config.yaml
num_key_value_heads: 6
vocab_size: 16384
norm: "layernorm"
attn_scale: 0.125
init_out_by_depth: true
learning_rate: 0.000738
weight_decay: 0.29
lr_head: 0.00481
max_seq_len: 2048
doc_mask: false
train_tokens: 408900000
Each number is 500 + 50 x the weight over its row's rms, rounded and kept within 0 to 999. Layers, rows and columns count from 0. Numbers have three digits each. The size before them is the row's rms in percent of the matrix's.

# layer 10 MLP down (transposed), 1536x384, rms 0.0376, rows 384-433, columns 256-319
106:452498491480510506496518490448471554476443485495499451438553460438495465470607480558482475443455486442518488585494557475522448490467508508509500508576458483475477521484578533516580433562521564
098:573480495512556456507539482542508517514512415538457409546454602426505509446505466512465560498537484486538416478418516518463393589475569567522642566389569523532463460538475545430515535424510527
105:498491558465416541484475532584487451520436489476497537556447462495526504502534492517549474501492510563644441465451534555524421516399513467447574497581523450460437366476515481448516511574568442
101:551490421509563511496480475560470476582552441491426546431480545442525450501566455448522511554500523460554440484480478411541453524547568507561447530580516512544505537496454454524444477526593432
110:502512498508631506506536581537405482504413418517525554531511588443551431547508496473468476422667527446496501587384493485468478419482518491467451613413560533406479503482574458558384486547476579
092:517445590445547512540397547606482507475436528467576438428544459564461564522524563590587490525493459474345563473546544477552506511509537465450485476567647565551445533516469612584565446534463498
101:480516475457573575484538488394479511524480513500522485429579487491486595569570474551481558473486511316526564524446461525502429569534474509489507469362531508446419497442516520591595453448567493
105:506483540419504550545471468458543486501504492521528540493477541416525528541481531409429588464497559757452283451482469457561482440567503543535510501419399601507540441401523538569438487529380521
104:525444490561536440489442495443529530535537615548476484507510458501522539508580515550513456521450544451513496425520578518516483476522405427523489554609478451463505511535425473510502643475470513
101:542502516482555516432489516468518465489586481500570530508524465489516534590531542523463515549414472423564478497546430454529514506542448581483520548716414582509554507489493555512547503481391467
099:488476579565396459525416484534514488418585387391448562356492517372546523521424580516501441491498510591463448492528492435471577513499517529475482533404605488534517520554523499497455459615523515
101:465525589477362490473546521567501494533484563543524504537490357438541485452542436410520542511546491433519559503507508572499522422463486470423447531459577471472565515583509443452557454441497465
096:532448522533535444543502625515516484513456494483523551521512453466554432516508487469452505505519545556510383576482463501584533549423483500443458598356501410507480450570495437503605481470485526
115:511422520523469452476463523594466471362531465448475411462480508555531448456463476567507480501516508404482494454563585482527512593430494550485497503773454415523532461483487427519522495547502398
104:564470455374535546561424538467452511490428536495442469532516525495600444502584482537496519479529490423526527479444454498503490558492478540488414475613441572530570423395582570448485546503443491
097:396544440465558530519423407449424510578450481473542554614456561464470560402532489494568570508432485421520539465435540539538476522540414514503545513479470510508500476404652428446521476417547538
093:395481547493501563410466437525461460391489425464567474499495591475461525423509499554484512411465473488444492439500503537519513495581524495504576577534508491433544504436534522510530443476553538
100:442507529481515470495612379377485467498478489568470461467538447472494486470524480482470542473594509379483470471541492406547444544551476525534528505521491559492525487459481427472506443594453430
099:463457561474548544521472493458572486502534551455615434414430569518536453502573471539455529567467472417511461529608461512512552403539449494557513468515552471573399385426573420453490465475530535
094:487455591548535559507449440516505463496484503482514463460480419520457441504479468536471449454533484740480356329506498523478484570496551496477569475306490458505546388474482502487421506491420459
114:468535381510481463490472528447427503522545547526529503528491546555473529487491488493529502554518472388501467553473620526565465446513549450503452543465461566465491517575505468487512580504383469
094:538432504483480422592469503489519513481523586530543497494485502530561528478429484481409513531417628754581454492419515418579511487472475517522529485253521527464561515501537511514513450565488499
097:460504516489490549464440488584486459471520633509496453488528546511489455546515458454506509424482546464449419561479585535514521460495533465437587507486454532460545549554513514572558516532421554
099:478522593612393509440529513501525487471507504450421430534529510514519482482549504447541543616563511448585547529557522496523565445562530491457418487447469519535490515462486488404505506542531566
096:378486498478497484469515485451462434551466449487412434500539485461567481522494582467577472498520479528549417549475551441540452453502542497552603444475546434463468491522485527520490444560480516
091:554544542568512487516458525418491441446505531535432472457480469499548536474506533489575460495499447476506372485498489490481479510474452486550493463475556468547412445547489396536452411482515479
087:439428499447567480490538510536581573472464586490524579522544536497391456447631511537550483531591611527455526427515499528546512554452462492460526493508463566480487505406547463412525501546378429
093:554427489478389498461504446466554462554509499516515426589490445425536535496504508445391501578462475874528285463548553578529508577426491430454459534316536486515485371522491533487448460481481431
099:506481548556539513482517491475544490533445563490467482439517476562423557533520497484526526486466549402401504450512506511519462618476474471470478538378501550530589586471470502545511450556412505
096:545564426522439488479521530467490474549461509540470555488439480493503511456492564456542454514429522445513522496428464534474468544575476517425556581495614524471550433550546578575496504472506640
102:467608489572535526503496558450446438608459492553428456517452467495534548465461425487488574461528484499551561613560463452463446436540471490513459473506546493562516559530424573420589522498438521
099:546366508461496509512472459413392431466466427519572573471462510421494411455476432448507471550477489466497471459519451531485508525455475454519397524605532471450488469421391508478518494534407532
091:451513537482558462457516552556588490507484508436572539517549481481511436514457504493515545500547464721483541404539568541494515478508496531531526538527503477457523500549493501485480490535556491
091:530567564502400481558529562468562484420542549453482564449543492459485519475495494555482545539547524456518509542435569498460516527509563541468472555646519414590486526529511457420381431602507447
102:499514514540526455556498466471502478435463484483514511443520490528529487503432600472450500449488501727450483415490440507546518566496488512528484518444509508524518424471539518510501527506398476
095:514443458591558528539584417547553438575504448467478479441560460418457508499476442504507476563497509509549500480519514427447503440435467525441440482539537476597511543514584436517431565452417527
095:459519449519558479360526539509515418560488496475512556524569516437578480511468469444490535553511483436468508449503457629438495489465517510478520443496491387519460448522464440465457442538481500
103:484468443505491480469573518431456449452506523501481478469533515496508498389484548480550534530431444420480471481497542512523527520500544481435511466473501509507533489442487478443456442566550503
103:579446537580489523533521562476448438550536516535490481428446546410491488406539552446550574501586475448436477597518524473530522492485455526499532519424495522559466564411583461578480446534492489
090:515565425500489483582534483445480475454511458487472568458459504466433463515511495393628396543532493497587491534573497512557453562467509460521524486571505408554502480522582448399463497600507528
098:401530509579498394561515492548508457464370476544498477509512444495515494374542502518565492560473474463539427504527492480539535505514465485475498419676400433456569481459565477453422396582521567
102:504565535565546461580452456507528567508369449475493489551544513550418526407525483396509522505569556431517496488436532495487495455445523474471432558574546482479481523518473498505555561530568396
096:558521466504518482455418507551465534474492565485451493512497469579556544515539506441439497578362559497518552501478528465466432575514422506462519552587490544453555456548567499473574444456533435
104:513574463531524566507595498474512538430521470477463473508512414514548478587510495444537516562398542427502535516465470556488373477415509491396505440485505538578477517444484525493488439568449408
094:527476554545483419480484515572448420470499478433500529416526441495554565543510492561486458538500497433508593611628525499549473509546553516416423493511471486400471478530502493486492458593430513
096:595441541482554506516515541527438519437434517448472461477412461431470477373396427486552511428539470561501572470478453439409469477475462502477505515390494540583450494528451496468537561503466500
103:540602484511565512516515518476460440469486421458541422510533386450386550563537539481487540480497471502472472588461558531534545560493460520558512491407566618567430555565474463523493447556463551
096:518458436541579439568448421522510460552429492547521502547547440434509521450501503582473518509517506546456455507444569479549422507522500362524476517433542468541547496459519539525484511485444505
105:478531544583437523588524562514456568484491599550572410461503456439563498398474491498513593513545508542496398612529490484438540588481523492491428402385496525391538438435516517489483587465560503
093:476508512578526565515543528514494476524498426500439494533630470514520510449487561501495479535559591510454484463610463493441547531465521550572533472534522540511505483602536478515520579537492495
# layer 10 MLP up, 1536x384, rms 0.0444, rows 385-434, columns 256-319
097:459457397496563409531503474528459457554542482446619514458545543494411560568567562566426443507465563547478491611524471595531583505547478527440513547445474424552521531518495471517525525462533507
107:537493538595504512467590588396587517464531484532525530526510518461607462485505504444485514500563512477514439520525587541421503424556567401408425479451480532561498522546539524546518511451460512
100:469505444516564494517481472531425460513473494565582535546442478465530581529554508447484476475433368497459511644481489425516535482415587504474538535537365546506472512496512538504528543425599511
102:622562511581542564529590570441482497543565532553414542437507408551536565469548388510425421478513499518551536502430543473459500509502615505500491483447423373501509464526473520501523544491482487
098:521495502546461499581488478433482449513594586461515541491484548501486501531445564523447519488555424467626513551539542453416450466441511507524469445435460492609407538470549499498457535477502547
102:515571394500403579505483484454453514472494461528564460498553399487465534453553507479451431523500458551525438526540518512430484458409579510488517452469547433480507427492567500576564453464494539
106:529518505509431488546454397527483476498500453510417521549436436467447484428516493466554496450551433517457426553514399519468497463516521435465450452453578512471364415519480606581458443496558481
105:542441527416520511489445548558505611493487538491509484487588483501552475571436544593435504511505403425522536496515540544548554417512610490471454544492539578534530548498446600509543495488494473
096:566497468571511564522508520468515509492529614418403524549524496471541478461430496481418539524494493394434490556459425518485487470546506487406467338496443520490473494565516481557511500534470511
101:462536491478451506586502461472537512453500527507438540527539528591542499520433471426551491375535529450529597465474491515543459509403578518526463525432588462415489513446495497472616496508505446
101:484518442445565580605386606605544487533584517486437448402626509544578412500474507565482466567436507456429516552483564574451529510459533482435413488447487483416543579463544440483526486442524442
096:485465471476550405508465550486469494562626483551555578458523552407497430546567420429467422480468428588518416476533517487481539434476583448490473518432551388558430487524539458551521492493484550
114:550534472523485459467436464524592478540513520584523518482444510589475499504505493508419472510417421405541533523452584599456567495557472506483518511510474522473562459465595527509501492446508389
098:532481534502430513526543570436465516442583529511471547466495500585445583443455485487515541463438460507550520552576552460509515425507519435518480443451453474459491490573492482605546497528495563
107:509476499407492505594429480551498455547549415586532455545541483515429443485488449542478522509507481431487532425517494479602498517411550507473534410458425507552488541505477500470474517476516557
095:455532528536435434505457534458554404565488570448516444507562554479487522574458530543461605551497454512531562505485467487509502480488574520549429483478519487512459471618502448457530543457507528
098:451500410557523426618464569456507490411508508553389591549555434525541535454581489527464524501507541444531524500540560580540512509512538476511486544531484437478506530515494540460508451433498405
099:521571469460464466532508374470529381498431547519427518414488508525426451470464566519558473441452527535449581545423447633563478598487616589454527481481493564449531546466471514445442515461521537
095:477551437528468467536530476541506582507458460587532470573446570554582455569509398513540516498507478543571456513423494548522569464543488505498588434455518525518452457431590510526512470473402547
112:539491547450491500486466489539560521504490554578559546437501410540477500586471536542456587415450502510498490506568587520565511436594566450525473462415457481582536510434443556501571466495571586
100:481520459442494551501589529461535541556587568580434495522568433531344524535419483564416396450453460529457460478500496458491493485528517434435483518536443566490505548533481451506532500452538516
093:507461525479509552520459528475573453626633525476498491526525533454479531569523539403530466437492468540457545511529563541412532452511507507444484564526567438455500496539437466482408538517523501
100:415538440475456547522470590507397426561446463647583512484535598552486463522421457469571556508539476452575547516462528473552511503542570495438529488430420388582468478478460500498523562516580512
102:613526476486513470546499494531525530519476478512564410493420455554503484506569499557517499493476470454568515440486504499552568482439513423481501507477484502531471460486535552521489497478498388
094:566456460454459413502570521554528569516545544530504522581460543509467512514432578475468505593588331577575514496420479505426496454496471371414565550533487496460450527525526557541466442509426454
095:433503492510493441512409603451531480539494438585498566501509441438528480545589573500426457446430612421487513514522531541432505433548528570445442470511509455475578542503455404543572465512418536
098:471463465480473602549529619561470469574550435459425508566518462465475526498482431524450604558537430550563461556461542519427549408376555484461476533451537519537557471515604478504437439488451490
098:545474543417522556535422541386522460448608556580538624528494606476519474528552423571472500504491494455447544458501525492554533449567539541496485516459494542513441439520527547549548480392520559
095:487505465451505452480525470539528520494496507499416479564551515575633511545513446544504509535521538472509508499511405484484554419540605554478485456531540503487394469446568539501498503577501569
101:600458586419507486458396532528504540449521588501426549472521517592498522546503524471468441486498533469552540485533537440459528464529519464427503505492572453466424418498482541512560521575479491
101:520568472499515574564531443473520486499538462514428506490458526595509540600467485529487621557482556466437582422439521536503539500454511454476536539498513428564532453505527549551504460470567454
099:391547521511463422553418521499508497438592452456427521507577478505505532478537438528535511490568507496436565462477442557593492520502534513442366462487467538468622483486405480483483537544536555
096:479510534456467511520493443446548569556458562425474523404538428533524496573493458515488550542564437443548551549432452495431542444529584524415542445536492479546443460491515427572533382537535534
100:483675510511471545537541599511509537543532502533483495422487433518530480524516428508523466445545514606455465582481481618487476404491473505450473533422559428556429444583483513512586528473575467
101:553482473460556452440510519456442408459478550426427458553487521522581468471491532515572483521465452519522492541484476599468446452479509539485502465471513467527489511582401502543571548560567463
107:448479555480537501564568438528610530615541506482459558452559468481586521573604441433441411564449479438445469545522527545451538521402535487391471436429532432528412550427553491473562540494518487
100:559519543405465546517463591540613508514525502556459489464478454481436470577561476467440590481405531481518485550507516481456537422503514512505531531542544467488529557581553542547450511451574472
096:531506484464494607539506543486549503558531550529431550459543478489501467544499422488464383448551465482484506524501552602540462572545605496527466491532479555516577449493504511584554580448495459
099:549599503411505482538413573448447477454475587519449545456566543536461481472445546527528386378511593435543476502501538463583492476562535478394497585443512564537426488521463433491522532491421539
105:543497537435491526482456444443547480506591424497500516488470552535505464473526453554488544586563496436584537443434462452563415520480482556502465527441440482544520543517480641535467436509591430
097:457474396498469465528467560456512414537571493530474469590424538546558476537427420530449560524506543454498476483530459424373604475595551415497526418502464502566510463508592494561524528469465619
099:463544506458517593481450522434533426462578565564492447534495602561469521479448507431382522464498520438490559620476445480427556494552530426467489495506613428491448490489452512561529460530471576
104:519560602542413498578477463478489479487460530496598486475497481585469507421526562537548464515603513464511535542474479487464447504447476645438356510477483482485495529535610486544514474509566543
096:515520557515465539466498482565518555520525483437482537560560483511480459473450540545504500451536463435517578528462599426494560485549546429470498506488518472444437422465507439533550450495583533
097:503529480437538557475414484475553516488537527502498566537513444492455486541424390439538529511502473535446547466562521486486509499511547543531537539485457475451484475449552562523546525473600534
093:490519588454458528479471447458508505471441503537435524652472565494499539462614548463448546537477576501537549526578556423530517365544504566436575442512505495585415467523560459536452515477493586
100:482471418543422600536462530473482441575569528563574507542536469486538454571478523457453497585443513442472555574450581509363529448442572539508547457494477470499456398485489537524504499495490542
103:474554453444516559478461422462497472563596563608409532543510545495471520454456527444464478509485419493569587533442542442536506479369499547519588466446445445494479580512641572570441493548437414
099:522464455519528519475482469448588519464529621569461508528385527468461555542524518435424543465471563516498505533496483483439352427481513552528523487448589470521530450425512548601553515530488535
103:489444506488395496435467457516442520519430460563514488448443603534472597442521392465493520520496534446522557452509535454485477436543521467487465488466440505572481469496445481579549449425544551